Weights of a small transformer language model.
Size: 8 layers, MLP 896 squared ReLU, 6.43M parameters.
Architecture: RMSNorm before each block, rotary positions, untied embeddings.
Each number is 128 + 24 x the weight over its row's rms, rounded and kept within 0 to 255. Layers, rows and columns count from 0. Numbers have three digits each. The size before them is the row's rms in percent of the matrix's.

# up: layer 2 MLP up, 896x224, rms 0.109, rows 866-888, columns 0-55
# down: layer 2 MLP down (transposed), 896x224, rms 0.101, rows 866-887, columns 0-55
up866 091:111133134084121159108140163083062114124164099150130128127090115136093130098102129109128143124107115144136110139105114110149123149135149128169133148141161138103111129130
down866 094:102103161177156093107121075126109123172114156113130132133156136137119122133105170108123145161136133119137125119134128086126126133170137122143124107118137157137135125141
up867 078:096105141138110132105132107141128132125123061137087109142145158161140151115109095131115097112108193161113179122139144157148140140131119124085130091096125113140171136134
down867 074:174099107133130139146149135120121130102132152091140174134113157093125133140156088097162102177141083164159162098143111125190114143181099142126085155130118128099127118148
up868 104:104138140126120100138103178150119124145108134125123123166093125109114127097150091139117095143122116175120164162129112106149123107106086119102149101092114143142145104158
down868 102:145114157147135090126125143137152093107123105133078132148111193150137103099148140127147134109119085081142106157111140153129121155134118120123091108117097102117113173149
up869 105:133169138116128086089094158125108140109086111144110130141092096133139170117166096138110139153157137135158125186134072148151122108139117123116111148058121173095151146090
down869 103:153122148115103101065124115145098143098142089137133145130121109171146141151087137105117132144128165116103103082137207099136142130125195132114143141133106120093167156119
up870 111:120142104145083122098147134114146158112100087130108105108135125126073084097111119133129168128125168083109141127113118148145099110083123134147144082123168148098141122091
down870 119:124099119128109122141110145121099144105119124116122108139127112122095111113112126144117137129109163123125129149161126153111144122121122177159149126126158126126140114124
up871 103:110122107167139083103130096097112182133113152158149145140099072122119119104141122177128118168142164176100091077124115103104127106173109070135144118145129123139134151140
down871 101:144108163155105150106091148122137150108077082123124166147121161126144127091150176117144101113156146130135149137145122168078160125125117158100136122163105152173140125148
up872 102:103105108123071134166133098119109104123137145158157089168121103167110153128146130136095128093149091115109146139139108142152133152143171122125109136127135132123148140130
down872 108:180099135102136149129135132131143097116160142104125103105155128158164127144123083128104126154108074138155167141173125135088128131131167153108139112130062119173117127150
up873 092:119177141141128153181098142144134142144121146146135129120129125164082141105142127106123146152113122063115162082138106080117097095116123134107141115164129128147143147127
down873 101:115077112146096130096115147106127107106120112093151132092119151123107124155176137142137116151108114154121096148135159161147151140104088142111119134110098146146094103108
up874 073:089115157116130145126124183110141127109141071123159093154121134129122120121152126105108120145143147124143132137149146119092129135133090107137176057094137118156119106088
down874 088:100134149128117168156146113160158125175151126108149069129138174109149133113127133102110122125133126157094158109184148129117108120135122128161126096085157124126127121111
up875 091:125156125132133129141114139083138116111113124127108108101154145163098161117136156143117143134115147128124152121119112101116107129094162132121173129144128103170128134114
down875 099:071144134117131133117124119145134161165144128142118142150125127099139156130116140136121107090141112134110126117139084155116097155145160176120140177100113146123131151096
up876 096:123152144116127101104159146130139142116146098129098105132080108138109136109134141142114105150131113102112151090138105141124156118082142154108172111139122180133142141098
down876 095:143108109112119168151128095152124100141117130114083120073162116096109151131138088114133129137134124137140109130159133127130145166105114160105098131117092161141107102109
up877 091:130126166110155127084114139138118141104115138145112143112152108109106130141116147140136146105113138099171130175130107139106119098099160108113114116125130137115119164112
down877 090:140132096155094145114135126109134142127131117125130142134147131118138107140117130148120118131093136144111131103108125093163087129125135157167122157138060135133104077087
up878 101:112131064141126134127120069126096094116141146165137099136110158163116124148147156124116125091134103111133123132135154111151122141131121121120089156143154121072143149130
down878 101:135096133177125119107108137106096122131156129120113139120158110120105148121146146139114121118136093133110131134091089127095121142123147125076140142108113135121161115084
up879 095:127117134139113131141123124171133147119115117148119138141171146104121140140131139127138162123114148100135099179100148086118093127128151111160100122122129147080165099073
down879 090:119107140143122145141150128134126123121144120153113107135080119119046097104117148123143152113123100121131119106151134117128115138125142183137161124159155140136133138100
up880 091:130175136153149086150120076124118172126123153115144107125093083134105105092150148163138166131147134106121138125125097112109117141115146063094157084153132130179099143122
down880 090:143031133145125173101122159129133108132135146162124171129121120112150172149136129119112115098124088159124108128137132148123113137144132161162078149121163157100117081133
up881 094:155113114106100107161133153096122148120091116125115146156119145130122171099097098109117092174134120126131132122126091155096123143127178097145138141095084123127130120148
down881 091:128129097165145103107136137104127141135123132131161134135123169160099098122159141135153170096154113124151108128114177102142153120105067139124118112148118126157131112130
up882 104:132170123148142140121113143167153124110082134162124164140156109150130118111093164153141115147085125127145127093100106148081078126076112127129122123132072088129101106126
down882 104:139137105127164140160141093103133176178098125136094132122170128095115135113124147196145123102153119126107093136138150114081148155159100131119121157110116158105094125157
up883 095:059170122144130113123149171124164109106121087129144140141121129112137155124130122099157121166119131114173178131137127128171129111120126117121154150143119150115161115134
down883 099:122176127133142112150101112127107119174093148148125106100127107133072112161127080143124147122119090063077108127188090133136134135151143164147151113118135160117124111121
up884 120:110138100169103143101137093119127160106135113116179147163108127117093125110132131104144101165118126132160147119151096113121088100124135073148088089110134129159141140073
down884 124:138175108109091151103173126157134153122101102098126114178138083116125172102090123124147127115171160156077155085138137134129150142098086143086166141112144143105139098138
up885 091:083112123106085113138141125152100139102074103181158158129142071105111164122167131109157117133157170132165150126135162097121070138164118114138126148137182128109132098119
down885 097:153107158118156102109129138099114106109167109094154131159125125100112061113148149100123100084119125166128114170132097107122117176119137089094133107168136092144144147154
up886 092:114136131137136107093114126135089091098121129122094138140120144175111130155104090109107160120090118167132152143128112135128126119138120121118103119088118146130132137114
down886 089:166151134122110163128117141138153168148102145163126136100118105106119087107160120187129127146135125100091116158096116150153133134126126076148116186136118125121099157163
up887 109:109151140113134089118128126109153115087098073130121114114129088104155095097129128157126102144116108127138181143130125119108116136135125127139131162139117160089146115105
down887 110:116111149122133167136105107126151119103153085130121147094118086082138071136148122129145146144117130154159172129123131154115133150096170131146085095114165137110110109131
up888 111:144140140112111133136140068089166149140141081120143144152105098081114128121156134097100141124092153122096125141136090104146091126103135136148161137114168105161131109081